{
  "n_layer": 8,
  "n_head": 14,
  "n_kv_head": 14,
  "bias": "none",
  "tie_embeddings": false,
  "init_std_qkv": 0.0273,
  "lr_mult_down": 3.0,
  "lr_head": 0.00732,
  "train_tokens": 222400000
}
Each number is 500 + 25 x the weight over its row's rms, rounded and kept within 0 to 999. Layers, rows and columns count from 0. Numbers have three digits each. The size before them is the row's rms in percent of the matrix's.

# layer 5 MLP down (transposed), 576x224, rms 0.18, rows 417-553, columns 160-191
100:515516501510526472508491547481514443511500455519474482511494473500546460492505474472520501502465
105:500501433503547487497527509509570551508499500475526502470520493485486501515545491537499480483532
099:525520478522451550478483486447513525498508514526546488523504504503484453541509495549502508498531
097:468510461496505513542551522553492524482482504482526523525484483491473555465484514522491516502495
106:502532521525509485500507478523468526531497456500537504524448556499509476486464466483540491502510
103:516479494546522542498499518545477523471546521514473498457530542508442471476510498491497469491514
094:508513524503513470473492496527495501526520536461471464484497586462491507481514513504508497476509
101:518499483506517469480456503474523469519490486512527514504489510454439503529531540540506477531540
098:527514488506515510486489511507518562513486512494525530530530492456528472474504526484478504481495
099:520533520514454496530526477521507482483483470490505499538502522474481499488517529460463469494486
100:536479519520508495466492488481555514480509474470499469468485526562541463523528499496546487496512
099:483420521540489523484446505490509500505524531489461513500471507559537504487499503443448525461517
092:471510483468526525475447525489535500553494526526471504522515494497441493517502470496547484476497
099:469492462492536520503479501478510464513520550534511482552513533501478529488497525478528572540492
103:467528510499472482510469491500498534451480451500509522500522512515493513488500478498510515504483
097:523500493518483502502488542456482489493497508462458473530538586501535525521481494473451497482475
099:476501512425537497515463563530535474492493522502496512487524515470515490513512466491508536565488
096:502538488506480537533503537458497488522470470524471537469470500522499516432438515524482483506523
100:477537520491520509476517517506506484500523490517521499499534484494499449456515517525516498546505
100:463542514491506528505525484528486515514519514502554527478488497468524465469476522436533459484492
092:499500476459485515529490491528520498499513490461465507500445476464467519529506519473540516472502
097:517494492529498469512551472500523512501504519509441490501452521524485471475547514526497500549502
101:522518534503521510523496504482465488463457489490460493510461486518498507491547479468466504485475
101:519549449506517464510501502481520503479514506513462480484492499503489532544494503504463497500505
099:502538512503531498506500455503524502496481470453475466493502488513524488481487505498481463500527
097:458489461488492508525498517477532495484480485480491510477507517466493550538495523511468488469483
103:478494512473506507519514513521523505494477526516538544518550473508537509495486460513528571462444
102:492491456519478497506521536516502513503517488538483497464541477483454544505473488517476442494491
102:510507513521519528507497506517497484494502458501509526501503511472538454465538516505503498519509
095:455503494470450473491476517478546490499475486521501455467522487489504544476502490502488479498501
098:488492560494493511505496513464474557466503506493482508511470500524527544461477466497511494494499
099:522486520473508489486544521466505504473490509508509490476504512466513523505501532490482522457514
099:499502526496513484471477499491498450509501509530469499559518501462527515512524542472480485523503
102:519513482474489481495487505539482507478460484528482480516506520543525558523496503506470506469465
102:510436518493514503491515503523532437482491528492548503496502498486496455519518432501511500491515
101:492489475493508533517510462514495471533512462476510504507476485520507503504492561508443487466512
105:517504506462517488492469510497493471473529519488515471494512497469476487501515478468534503489543
100:511532523491524480491476516486545493524532489511489468485498484502565502484496519487486489492476
101:472483496493532514473473488497514521467495515505512513494447477483479498491502552511527485508490
109:484479512478477493521527505502455483487572532490480476511486466481512461459504513492471504481473
097:496474498484563505477473471490490521483536491476500506483487480476530463495486490528490492482487
099:530473489519486492501495513496485466532478485475525493504472512488511538517556527478515495518474
101:486468519412496519487485520474491542470493484523487497487503472452459517487440475537495512493491
103:513556516501515524549471472512458546481518475467467543538470497503449461560480499530489477513493
103:463511478506479485483509477585488511491508493543469518515500527514520521486486508514513526490478
099:502558457493504517534483490524477472524500474514522478532502501454514508509505497502531503501479
104:499504492483493486517516522444528525487479504491454517469463510485468510533476516576523522521490
102:500472499524467484520524549540511525513518456493510512501490503535519512460470511508507479500500
095:517514540517464500521480488491488458510534529495476480523511507507506530520484519463539539513536
098:506527467506460524515460512494463493495522513544508494506550518517491525480501504485542497484511
103:510502502522487522504479498511492500510499467532477505520508499569499474481485451490507518474525
097:527490504548496453504545527495492502499500504525513529482468466542514545494517516492500479527526
096:528475503485459522520499520509515525498462511472514475505569527493556502513527500495496496498506
102:495498452508493460525540520501514493502464491464457513499488554464521496552514488518503516520511
100:462477498490438488493498472564511544498482502503525528456528494520507495479459489480498539455492
102:510510475483488511490465465531483472475505507487478468535531531496523479515501478513516507474503
102:461467521471514514474500469464514517508498470506533504507524484502514555482452509506483495460509
102:531515469470494521526496494505465451514495505505518532500560497515496525447509510523527494497509
100:483521464529468455524489517518505488526500519462511504479518533520538487448557510473480504528495
100:498491507496493486525485518471467507510508518484498511519483478476498539509488521480450470500543
098:455465470511491498502530498499456486488473506510512514516522517457479485480513487530525495509500
107:559459524470508481535492510509491549496495494496479480501491527500461496534455490451514476504466
104:515472505482535494475515510506530514497512519511519492487494483502478493468470553505481514492519
095:501552521519533480540518474500502524530526519478481498532484514493511501552482471521473461532514
100:475506529453481509454463541481530542498512503484450509506509513493487501520488528509491505512487
099:528474535494531508524529497466490511498468496513496516495512481440474506516505533492552517516520
097:425471457509480445500532470514498511520491495486511484529443499537558481543502487523550480448503
103:523481509454507476489499571488496505528473510519524465511525518474512527457542511492495518458502
100:513499504478502523463518520536510487474489518537531478542471513523512511460457514454494518467490
103:514510495495451469535558502545495486503526491482495502525506486517517528533507474495490486527517
095:480446515445501473440484508431495480485466485477507464450537489471480502491496493512478494509494
102:490502511463498559493522497515527507450520487510501493504471497438492532477494518513493473449509
095:508512529516481513518505520495490518507499507474489535520519504505488553498467470531515497525484
099:512512474535528502504481481423518448496499491512571529522489438523498503490488501465550489563485
095:503522459498519523520514516506502479495544450532490513488490509475506495517470506518474530461454
099:466472464486460529525499504489492490524505487474497480520538524480511468493528485482517502451498
104:468512511526514516515516476550493533492539491445540494471514512505504467481525485516474490532505
103:465488516476469536510482526476506480499544550542516503515506480489536514522479515499503508476490
106:519553510512513492539512508547454485528476517520474529500562509470522504498527458509497466462517
096:491546521540469511519481497535515513457485506458493463505491511457502511475534505489479487527496
103:479512499532516455515502483512489515529475491516491479528524497509489538525546521536466486507509
096:475434478492461527486526490506492526470534541492530522527571495508488497451501487477507482500554
106:498505486491509523520471516507500530487509523528556465489478470565519498496501498418455499469494
100:518490498545536496434508470489498498480507497500469494535530508509464526539499455461472475511537
099:533484482540465480477563517545512518534500471493440522477476461503491545476488523493523455540478
095:515534492480502477490510498471453531449475494483496477502534506505504480500466480508499506479475
099:527495485509466495514457515487464484493534537464521505448471524497498474489482495517515484514486
103:500502517497498507491481478450486485488508530450511491481492499462489514500490507517444441455509
096:498440493503526545529484544498545483489500491548507484497512491466528484504470478500480528507505
106:527525540497501481545516547471488551533485478462462457455483567537482481499524484547490492476516
102:512499541506495522489503492499504487528473458499509529544501512523496487517451480503546448490519
104:514539508471534516524527521498511501507534518497502494495508447512466508471465554508507479515501
101:459528538526513498529479511479509518477486479496450542476517507533474519517502474511517489521495
101:511530464502494481543507496521523514508483486528513533515465531481480540456481490504484485495500
095:528497452527468494481477513539539476502515475511512467495474455479508520474470498457521494525492
103:470500472509538532499474480497487508485491524504492522510509509501506461464545504506478480488496
101:495558498464500522487498492546494508486464506513480538484540532473492517510575520549524496515470
104:509477487473495511485507518459514490529457527485524498496435494511446547460491515486486501481510
097:519491510511516461518504434466490490542519538457522500474504485456468472500584510509525487520509
105:498511533454517503474510551480487513510534505502492493508504526474473461485479531509534523488457
104:487490505474490500503475475480467521516469525505483492526517480492489464492518486556508507482508
100:495470521503494486481525458519516504463487503508513477525541475516482535472505524500503509512470
100:475500482483536546472465504537489525528524483496486495511525529494526477500517497503515487499484
096:490452516430529492514510458492493476496505500553474475487478503539498508503481483485475524528514
097:517490495467467550490499466495491524556475507520519470502475525507496494519488477483493492535487
098:495483522540504527456505524483515474529476493527479477526535511512554507449524534509518495515495
100:561495467488486478505531506516500522501521507486478464465513501510517491494481443493493489475478
102:528524509509494509506523543510531494503495533478530455486486520500491508522515525463537496524558
103:515530512524529485520506526528531496522459477511508469531492484518477488516520492507497523525489
101:467531501531544516520514505503491488483457486484462513509510482484457513500518533492529464526475
099:526492503476541506500497480562512515471516477550548518502498537467523519507498503491476471478515
097:517492512539548506518501454512469502499462494473519516498489488468488432478570495480502502517504
100:527473503510543497498496484477480555533484524524522559525472468505472502515559511478518523505512
103:485525492522474513478494515488490461453499472461482473484517532484514486504499496485470479553475
099:519546521503462486497498471491513538535491503524484468473533476481492528533503514509463549545520
095:511515485496524552463493488514528550495486507476503479489498457479487485491461542481506474523523
106:509519504476483539505489456482547485494521444545511520508464507524515480558466529479551527519479
103:506464469541494513508518465497467452530479503477508438509532532502519488460505536546485478481467
105:489495495490464515499453519494484507470473521522501549528467478523513494488533500518515503472493
100:492508488501471500498502451516543497507518483503529480476516529543537450489491500475466463520480
099:522525471526492483496475503442468537535490526470535543485507485496495553504478514538458498524505
095:489516476514518497554534509501456474462467509480483507504501480481486518486478496468477507484506
104:473453486495485520511535498479535521472480468513539510494478493478482491504506491510437490544530
100:505502474529535521501478507491487477572525523517488470467473519491468509488590495510471555486535
099:455518517521484468489477507496524552468514466505501492521537480528474502517510505540500501513504
098:499506497515535457453492501498508460514449551511535485464479517559514500537547484509506487518536
097:474497521518528507504492543481455520521521500526445512491481479485493532484497495542513552476506
100:507469500464550529542486520535524519468510487533469546519511481489494519509488489532445488518577
103:517478480523497490514447510496500462495507500475502494547474494442491514461494495488494508459486
101:478487483514534516508464484485498513556475469489475458481513501525521503464481506487522560533490
102:482503504434463465507500506493530545499497515492479536449517519516516517497506468550483495499461
099:490455520491483482472486487566528517539495511498506500496532527470496489519516577480463510510504
102:537495544476490491518533483512471548481489511514481511437530521513519483525507501499477456511501
101:473485520495497479479457484490485491492502508474545517511484484485522498532528523454496505532481
096:493510497512461488487501494476534506551481511531526481532480429423475458518519499488523498499494
095:487466490505535469504491497484434463470494484515553515512484544510492509485509479476523532519513
094:488510539437534485495500510542506499463509502524463512501482510493486467503530470503466512502509
# layer 5 MLP gate, 576x224, rms 0.162, rows 418-554, columns 160-191
102:513547520454507441505471511449496521523496502499454512545494491526519557469484475551503516508508
099:475505465502464513532479490444482523512516540478489470462482457498490464467534525548521500561478
105:501499517510483515455511503523481501535490512518503529527480522478526468452529487495489465528503
107:479515519528478535531493488499450559516502518531509476508461528527508510520505510498452480484483
098:482534448479447512482503510455521481484527486510486505469506483492463528496512524521508489475456
098:511495519488507516499505489483547509499465467494531461513444465506481545509447491489508509516506
101:520487481563507475500519503489501483466501534535498496505448488537505497507512457486517529491538
097:501506478570493471536482511509468511530505542551496470515522534512473506526480520482484538502499
096:541490536508493468499478495507545523510451506471469491528535479496522486492481482494477510495443
104:512534516518532511467499485459491507499545471530523488493524513471463508518494486514504478473544
102:537488490516545500493481509498459525518488493473504482493527499434481472522522541510489501527468
092:482485507509489536463501479499512479498489533487497486465471552519522498498478508507524477461504
099:524495544524440505513462496545506542506510502470520491498474493523503477478523515542481479492463
099:519497464473482537511529503461493494514511496511503504534521433504509480464484509509489535485521
105:520499433523461500493493496486523490470506501516480519505478513491491484537488502486452500493477
095:459480522479446556463515510504503528504497540538537479483498500515547514500524505497481464494485
093:511507491491497494512505442510504501501489512476513475510492530519496478485499473498521483473545
103:512484496497483480461489470493520502521460538529493467518522524519484500514499526495478493502476
097:454504504504518490541506514490531482489525493523530512531447502506533484512462479522489491529480
088:543511527420528457527511487484482535490526492497527505450454507479452510466460510494535472465504
095:484514517498502535477484515486505544500455520510487493503461465518506524508488526545485492537496
102:515513488524462506516511486463451502472527508506466543507479503498495497525486488496479463491513
103:484471537519500531492483538498486493567510539494471471522504535524492497511485490510505499534507
104:507491524489474521493466523452484520493527538507521500509483520481497527505475500495506523452493
106:488492516487496525539485520464500508473489451507495528431499518536506534459489511455521479508489
105:463437481538507463520498529495507538543508513471477494462502499508494444523471471482515495463501
101:560515464514462476482502512518491469460487481519462542553501512477497519526478475506514480481488
099:518494501511478528506540481486548507500459541512489448485508498516497518533461556476578522513533
100:503486453480536493477469525463491487480512528489474518506498494466466543480510498510519445483523
098:523479493495477507505477509469546507498460544512516500505549453491478472500531508535500501532486
099:433494549481487480539546481523505485529522474524484486501542486471495484460506496491486485519526
097:505550465502458507488505520496516532483555528536493558539528494458558482474487507516522491512473
099:511503510522495534494466484480497455450524486484488552505484484463461476504490555493535490503535
105:525430530490486484499525529523512519492549505533577528490471481465491533457486506527531523488472
099:501486503550501479470519508505520547537514501538506498480510477496514492499457508491503518516544
104:452493464499454529473481494488536537478463473523492488454510465467461548497503529504518496457494
105:533516483521521487547507505490480477498514486508534462460482491487533510506522533536483455529524
103:534495492506497485522479543532489496492502530483517516483476504489495479515513498507494494451483
105:451531505503496494502479519509518511536497504481525492526524486473487478526497502478565514467536
102:482481554524488487512470491481503537494480538489502487528475528533517513518506537549485475477533
098:530496492501513489483486544454511475481503508513529502519549468521510486460511537499480514491509
102:556476469527517478493465534527541517492536503501501505501520471453535463490507490521468487511526
100:543484476522480493519486501506544492491490512530484495434519476510512497504513480502510483536446
099:524483482449501502583508544465513501492483469462499479552515472473496499485524512475510526522524
100:481552521506535501446493476528531528535473440538474462492508459522481470489490466489504448536510
102:461474519469527515512486488486542531525508498500543518474536501477527505547478514519462475483462
102:508510470480505518511496495505473487499518502531465487504498486488509556528524521501513499508540
090:563466469548483446523496508481519519470475527468496489497482509483497505470490491495501446531517
099:476498545464474467563497472491528510493480504479516505488499488502538504486505536554504507474477
101:493516544551517501505478540502499494508507486489488529515452477504496479527471531484511501464520
097:499498462510479513501492547563496486468515519510475504515483507463481517488514522559500482530501
095:483525523481520483541487508496492460529479492492501483511479450472518502497476541514508496491481
100:516465523521504517500535520529517492459558475501480531488513482478507480480495505523451497508498
097:470490471490485497494511511517499489468509534537502525519528518502462520477480511519532502471504
094:484451523489508528485497541489519499501537452520557460506504505464514487481488522539471492501550
099:505485549482514460510474492492524483514523516518511475533507514499477464501486501535484469476481
106:511497491500526497514504523512544461531465540504472470470476468504465459474451514457526528525485
104:483532423472457493519490488517507490477511486522505499476494515520497497489490506520526556464494
097:506504504436510504511502497490484510501443495483519476498494469517462551497514508479495534469458
102:519520534518497479487503477500480506499516530527532456486505499502486492500475516509451459499465
100:533502531540482479486478523538508519511480486554537480492451510493537499482496472497530517495523
106:533436524476519432502523463539550513488499508521469506494542482505473507513517552511502516571488
097:492438513462466476476487508484469504541494529515522517490468532525515485465534494491543496491476
094:535560505495495453507497506485493519484489477491554498530511504484477473528525508527485496500497
097:512492498499544514510511489469518523468465529511485499462493450497475456445523503512486511488477
094:480479529488543513478462496501516497462449488528495487506492450462499536483544524437516518446473
088:578482530571520470530475447476482466454509465521439484492467505501554493497501484503487521533482
103:471486536555523485552484481550518507458487495522525518551478476512507549466497497477502491542533
104:491487508498513515505502500515473495492477488518508466505548512498472503563490464522505487491486
096:529512461513490497463493519516569480521463495467503466483486485516472480530500490533514485509479
106:481539488483486503486556496504448488464489460499524519481543500482497496507460553502524502521525
097:470469508512519554497490503511493518439494505524507484500461506477517465488504494472526504478511
098:500506553507559503531508534485493456501537494517491526543524531459486463485492488479509473517523
102:478465518523504486488491522497471475505516494521481464556466520557519515514432506488524523515486
102:518541473485523516470515519472501520522478509502492500475480501482514502451488509479529556521481
099:510503498524496480450479489519524489479491503547491510482527525509496507471481512494508513535481
101:503554471541479459500546520492515519515515493482507470541475458481492464482501499468462496524475
102:504473523475495475464446493479526505517475445523487475498547455515448474492512530487518501458488
100:526475464482506510470521509480478480526488502488535517538471505524487505451474485509549497444477
109:515481513492512528523538520473548492511506473533465467511490515496534482490477508496486545503495
103:551526472495529499552479470488516523477490467491499447498516493495529526499485527520462496458503
107:498538517504515503479505488525497519486493532522481445534461458522521481508496505498456511475501
103:528548538451521544501512534503540510499506510546492515502479452441521433502537515504483527476505
098:495489518526535528483495526455458462472511487502509484497540469447525517472483489495466513561485
101:517467505471549497500512510518503506513537514471501508518526518484533536537492488480470497449491
091:517493475465534457498499493489492452548513520518504482498487446490506473485485527512463538517532
100:521529529482459479457462492487487515483515526517568490539499462557517472504536499518477505513502
088:530518503476486509478511470502500493523508496443501450562535532544531486503514514516481510490523
107:510471491491471502495431500483503503524481528502503507486481536512494463514465530487525525512509
100:481450513494544520483512512483523486526525503518466498525468531503461485459459525486517502531484
095:468520522532497506534500490468540499505490518507497481524467498524483546500472486494484506478465
102:458513531499517519519458530496471509479509484532443478470504495512510516523503502491479473494511
099:484462500492481517469497520506504515502531502485468489499508497464464495495514520510529450502509
095:495528506474509500455522474458525489494506498503490491487519494499531520510491471462465505486510
099:482461486540517490471505505486499510485466486526523496507488495545483512508561514535469462462501
103:532462514494487502515497578527492503493526535542454518531480472467521514490474504496530476503475
104:443505505499495554543501503485557483477554515520455467520474510485508470524511459533492494474484
092:525480463489525482521485486505491448473469469540470489522464471501509527465512529544512454462492
108:496464478461491471534480476501509490511465498524514502536470455497563561481551493468467501475496
110:499531511529489468521494487500559511500494475493484509464513472518471519509525499526480501494455
094:502515417504499519500540512466498517519463495510468498505491497512507475507502478507478498496507
102:504466512469538510451546488522473521507524496516472514545496518523494470472508495473465527515560
100:523530482507480500526537473485468487467555515499544503520505498466473505510533512493526471519502
099:505493456524489477475503497468455485496504538494504522491534470521471505479488488491484511535495
100:491495519505494486460540519482508536496469511521528505493477518484509465486512527472522463487468
101:462551453563487493498495495511553468510489549528498526510558477518487480467508473504521500496533
099:479516562483499508499536490484515488497509477544506463512501494539498503511479506498469475487513
103:497458499528493474480504536517469540512524458518480483464526541468509480518500489531493489511484
101:476483533510483503470481485524492501504533454521503526511476534537505509512486552536523484517470
098:461481473463482503526488459479497524550499491488478499471531498512486520534507513481503518512473
099:485517517488479506542499505481524565466537488507523472531499474487512486495491526525488533518464
098:459477506506494460483523521453496490446516483534535523490475498562490534520532494486497514499517
106:517499510563499480427515505505514517481546460495481511506486476477513468509508529459495427527463
098:566548493502471519504491460451499465514458488498473507507510465492509476500508558502482537513488
097:479529479477496510524470499500519529477457481494521513489540461478472541492477508488483440561504
110:495499534517495490475501507507534515495495498511494495522486516521504537498512493539527504509485
099:479515500480513501486531500515511505498479535512501502478505465521452502466496498498474529501515
104:540539519491515495508488502508522479505498520512445424485490502532426527465483505505477450488479
101:494499521514476488536481499466480491479479536504478548528495470486508503506533552499488494485510
099:533506508574523475501473495456555530517517480501531476492482526510466511498485521491538538462463
104:499481545483474495489502507501509501517459461498554544492469508499492465482476497505497519504447
104:495491495513489523463526504515512493504482482516475524465483498515502515533469524486490466480461
102:535553486483462509464486519499497521518484516481487465503484511503502523500473504512538475469468
092:548501462443501466552475513482483487509503502439474484494502505510490490501468493499487473464504
100:475515491556486519534480495508509516476481540532516516491468507540512500534474487498520447497462
097:492518543498474503493502459490431500411514502470511508495532526525520519512466502464488455524512
099:500511499515470487515482487489508501532509446513509489508473456489529496485498515503519490473528
099:489502487475505501496489499483564502534513494521495486497491503507494514548484468509469537505529
096:502522445515502504503480522453493527505516486500528493486500507518521555554499513514536448544483
104:476491505529443496491504514509495488519487488503481512523489505460484449542499522479503484492555
099:462490507484486499508496488525489492528458451524518498471513516486530520511512473485502561510477
099:478516461490482439502510526536497474511492519528469443493503501534485494476503479494511494470500
105:475480533515481463476500464498476483515483420471468509474512503491463483482516458473519544541514
094:555502527530451497489454445477525495490483523500534512501483510454506506510546595530474498448512
094:514510493502497482459526484478488516476524512518494483515493512491520475494513539535466469527493
100:518490535529473513477523499526456507471507513521489520527495524516473461475545553538477525485517
104:474484509489497472511495496541493520448442474517510497523460478481513469543534505499486464555503
# layer 5 MLP up, 576x224, rms 0.166, rows 418-554, columns 160-191
104:548492506460492474545486529537462500497462530519526510482487499528492519517502539534447479490508
099:523507528515494486480500497480484533515478511486504487484473465553536506558490503515479497450558
100:533502475510509505520550482486479476524506506453530509489508454503507525547476516526464551479503
104:512498499532487492542478524472456490532511469473488517511485486524527483489496466531487515495524
103:551471507517513489497500529542490520509513514516465539528529494503510514516446530481506481469540
096:519523525504497470511499524483494466509503500506455480515512514483520511496524488508505509462477
101:483482491524513515518510473530527512513496455504508510501495489498525527500504455545528542500465
098:532477525490476476532518509483505470497515501517489508503444523497476547539449498543495486550517
095:511542509499508487540533443520513483503539439511499515471519532499521513492527503490508477472462
100:498543518503503497489506495500501532499486515499481494515520507537494509509492521462528525494500
096:479511500498469496459530512497554527464465453496487514511499532515547460492524518511501458513491
086:507532519530492527482458504454482503536501512482515483524515449463507477494477482556485505494529
095:477479505500456544499492510497508543476567510482515515502522490462490497506485498479468509538493
100:491500470487501474510488561520476535495490486500481511477496507494544475531480496523506506518517
101:451515539485498519499457460491503479498526473505481494463502508524454486480507487507480463486495
095:473463532481491505571485486502514485523496502516511490445481484487521490526498512505513517473522
094:479483471435528501505530486478488487499489462485507448513519499514464503512493508531486473499568
101:484439538505496507491470492514523485462487464493509509539468485492512447496485492529466502483506
096:457511497479497520504502517496502523500521455506504525497546469544548524511566493499479494523513
094:486487516508513506468532522475502508509503520486563507524534443520480523458509485535501528483536
097:485482508528505506450511497511504532516479480499466490484535500505499537477506519494550479541533
102:489479504517506516522473506489495489477483528487467525508529481519523525513529500476514491518496
104:480497492466563530474519528513511529516497500494497486497496509511521483487503518499496479537501
098:489498446526477482508476492499523510475517523480505486507497476526530525493509518483493515515504
094:517552515512521529510472510460520496495539475544479534476504502489514519517478500481504502524516
102:532513468513489488540470503452486510475534477487482489531482479493507536502523510527499497472530
099:513526487584518508529485493515479533545513485518494489474523442519486510522510492499497465485547
101:532492487500566507482474495505542497452528541482460499522505483469541475488517496509471505479516
095:492497476487491522508486482498547469522473465472527517515536530463486565497493467453456475480517
094:502498470497510453480496479484486516494466504528492488518462468471500526512505502499469548515503
099:526528486509535492439483491509496447493474493514494479499479474495500496511525496470478499481489
097:499495580473496473486503494499473540482518498491523489497501480466476512539504521523506462504503
100:555500508465520515480463522500475463543505547519488539499510473515521537486547527528531491506487
104:459491499511529517510456481496469537548504525496500463515480488462474492545527493476486471513519
100:495504482446492495486467480505530495507481467464509472509537510492517465511500511499504495524476
100:493528490489493511517466495512468489483533515525515503497522512475458502483498435493493490518506
104:470501562556494517499523499477530511487511493485520472492492495466490508481533474520517500459480
097:504520522500529503522545480486503474559464542473497494483497485556478484519524517504535506491520
103:483472506484541502456528480553506475481509507532504507527433508552459489517525497509435506516437
097:524510535509494529533490468473497494482467494517459513513462469507504502488493502464481525538512
101:499528498515483493481516540522498502527489498543518507522493482545482491505502548450515542483495
102:478526454481501506513486571510521496511501448470503547486446544547496497518493534496524475487533
102:526572501496518447550497463485489507463491507510493499507468540525512507529518440510446490452467
101:481518561478477466465520484446499519528522509471501545492490465462497493474496465491484491484556
104:494524476492453503564510485525482500483503499459483501495481481525492513507511487555489519513499
104:507505476562491488500499534490469515504501516502479501520461500495538496531515486536474515502478
100:439479505463535556490498542507489509497504507486522479483481492521514474508517481521511494499504
093:455493549476499556523478474522526475549480470479499503510499493509474511555475483525498502490500
092:498517472517501467462480496522538500493495511465490463505488481523517499471473435495506496508507
106:530486511496449535508481509508527483488541471496463511483542511542489483451513497494551504479478
095:488511512485495520497518488513493509504474518505562515492496475517524490504500465508473474503554
096:536520472505461491491454494484486469555476505513498511492481484499501529497470482507502522436523
102:494549535501497487523483500471504494482496468540530525498518468474493502510489509516473497500496
092:473558494497550507489487482532523467477494500492488492474530498514474513475514498510522471502488
106:534536461504513464498514536506519477511495493491486534492446496494503496482498488489550528493496
103:483465469512529519501500503493480498520533461511555476551497513528513510559477473504513496529459
102:488484474499545534509517559486510455505494554495514478481513479492512459483480466517493518457505
100:510486492496546481495491438507487495471556494510531479489491540513537514501516517524481502504480
108:517439494508496511507503473495501490515515515518509498489461440449514487514465518475469484510539
097:506481501513460486522447469516492506486478552499511534477485514488490477497535500529528489500473
101:487453482518469471525489451479520473486485544492490594517541518509528463524472487544522496504464
103:501529494541474499507486521483518548505468510506508505520517516463489489459499520498513481485503
101:493497501478496511508539512511470503494493502496476487526565471522478540491517521523479494514505
102:497519500510489533470529484489462493491532533489441511503532533505530475482555497503502528482514
102:505499484492469458511507517477502509525511537494514424426507534484496459493499483509481492500476
095:516529506519461458528522514477498479531552503490471523498474508552518502534485511482502548506494
097:472488496473522490456490526510501531521487532511563525496481514489507475498495540452504508506489
103:479536494527478505476498499527497489470529485526477486496500526495470539448490520465511495514499
103:513489460490531497470518481534464481518490576525506501524501509536511501517509473486464479549535
094:516520519513521502525518517513475487500507491500569483491453503505474484468536527500475492469476
102:513500533474471507477508466494490501554511459491481506481517537481500510496481496523494499450460
099:525554517512523474486474520475544482487500474505509506510494469521437509494536528473529521521534
094:488482512484493483506528502522468565471484516527517500556505505490502476499473569523489531482527
095:522498538509541492490535522497523476513462515500519549514504500510505531532485516498502501561511
100:487511454498538501520521543473499478465559459499509488516471524532501524524528497500466530484468
104:522474486516491512489473483537470485524490544491489482496522497466507531468493477472461532528511
105:472486499502492497475487494465486518511469521526487504515507474516538484489454477504536514486552
100:529486487507489423496498467498520509498524532518511518492464495475503498543524467517516511543445
095:504521520516494465491507517481487477436499523498531482551526469527478521494519483518545523492497
098:480495486493481452553488501520514512514525522508508487472466508475514494539522498508516499483513
102:495500508445490521526489508504509481456459502449477492474518522497517476528532481472503480493530
102:467508491493451442544503524503511497495484452502498477508471505534495471446487522469525475488475
100:510482518510491445514519499497470471469524500477498490453534481472515503522482487527511504476530
096:481551496527533515485465529478496485526505528530523493479498512446523563526555518491488507491503
094:486447528526477484496519460484465514558492502479510499489510482509487511530481532477503533483447
096:478466504461521485511551506519528524483496460522454491520492490471500454506523460459491494489483
102:515504512510492492558464483517495475494494490448484496501487516509505496511494523495511510491492
092:483478554478508463510512483520523540506493518471480512499513559498498492539552522505482514531489
103:508518529515498480486531538533507495493505476507471507505474541556508502454524509511521472506496
104:490515486511493524487502455472557501502484477488537520506494496524505446502533514504548507557483
099:455513542508523514464521515541473499521505505481480494526499504482506511490515486497504556517525
097:487470507526534538529460489483472535492509496508531514481512508512492545559519485533513524489503
103:553518498471465496506471465477486540557517456468484531517503509530503519492513507484536513522515
101:507518459476509490510509492479537537492528502532553510476474481497453530517571492510478496506494
105:495485446505517513493510496465487507444512518543481478468455492488460499508474514531480491467488
101:519498548523513521506498488449497513435500470493478482467496511506559490488498491463522488492516
105:447531430483534494520504445472502518482511532510488444495497482513502493491543522535530496480484
101:517522470480530481489483458518520544534521493529472505495520511498494515508478496490489543515488
112:496483499475529542524482453507519496514479498504489458512464496505475458496461486518489486511514
111:499496536504511541475467487463527487529500480466484519462494509515495453518486510522471506461498
102:517503542481504475501502503553492517547500522488538494526528505490522516485477512547541545511508
099:489560487554509518552525531551443491498526482496522503474512504458558523489513500493455478485473
095:497497467491521476519489437520538485503532554506497535517506520463478527528484486516501512475519
098:454494502491487517514503485443514520465501493498483543532462519497496437497474466479520492518467
095:449514519501487479481471502506519480503499486547506431503477511488453534512476526525526414508480
103:453521502541527491497508521524534498499511481527477483507505475479462521497551511542506492465514
102:525494508515486503472491520529517484526490502503565511523472519492551517467467503469476479514536
099:482505503471487452551517534548491486512510465496504519510530488525487489511540506502497509476517
104:501492552514487510492522505495470507459497498520488524484490519537525498520506520505469554500485
098:499470482508502494500499519502518539501500511486486536548471493466482552423498468509516494496503
098:543497505501469465476520507516460525539521521475504523528497518503559507495497475537520510508534
104:498480488486497464506514521509478519522538517501514493468509527519546513526501467458488514526520
097:504497566497512511504501484512462530523500482526484535529548506491498510498492535489464504512516
102:490490502504550507503501512496491493532465503533425503485467487473489492506515548507528502523483
097:544487501514477497488490539474496513467496503511462494533524468497507505534511494491461526505497
102:527508491489479503504463532514526508493517466476503475529507477542514493500440534496515501465494
102:488487510448507532503535547512515507499516491501500505539551502490501499527491472488522481463476
105:524452485504484498498452501519517499532497476498498534502546529452526474471498482499536498455521
096:501465506487509508481533506506527494487475537534538541484446460525525513463523475523478489482519
099:501502462521519510517479528472531519468482539509486494524487507500503497502479469470478497498491
095:548494502459473453432554490492492483532498483482519555504469481503533503524478513522516456539490
102:482518485472483481470466486500510521475452506507524505481497495519508459531530509491461525496565
099:526504484526526483485458516480487527493523517521553476446512469488455487512500540497515496479528
099:509507480507505491525510528493476484488474487503465485490523506480504533555513496506498459494509
103:486459447507485484483490498495505506501533490476513507528527453507470514448516468454517565474524
094:507475478497495481546515496526472487506505483488526548496490543481527503513516514488533512505491
097:509450481489526511542512453483519490516503465476491486493490498497552495483513475489504482443487
096:494516479448535525478493502509482506476472479494506515514511516511456488472494489557518451528514
102:498496452513477559496479489508534506475498482494481518546431495529531519504502502520489473486498
104:494510523524481492487469528471503498460511482525508504480515499486511458485470525469479492538492
094:476498518481523551517529512515481520509521524455509527492542504451515461496503507462498494500525
104:514537510499494541528503465463448489537531472500519499500503505536517444481520490533504518512485
100:503505533496507513506519464568518518507528498506489515476468554503485469485493479509520505511505
100:469502475502509473471542503499518442493506488540474489530429474456496514471505486496470485542497
096:497464531492473515508499500483515501510485517482518495489470532471491498515476489490529490457463
096:505501552486487491523476555501502505488493514521497473486486488499482542501539509481446541501469
105:534514483493520499508527508496457525514526507476531511519534545518475543517488539493504528511489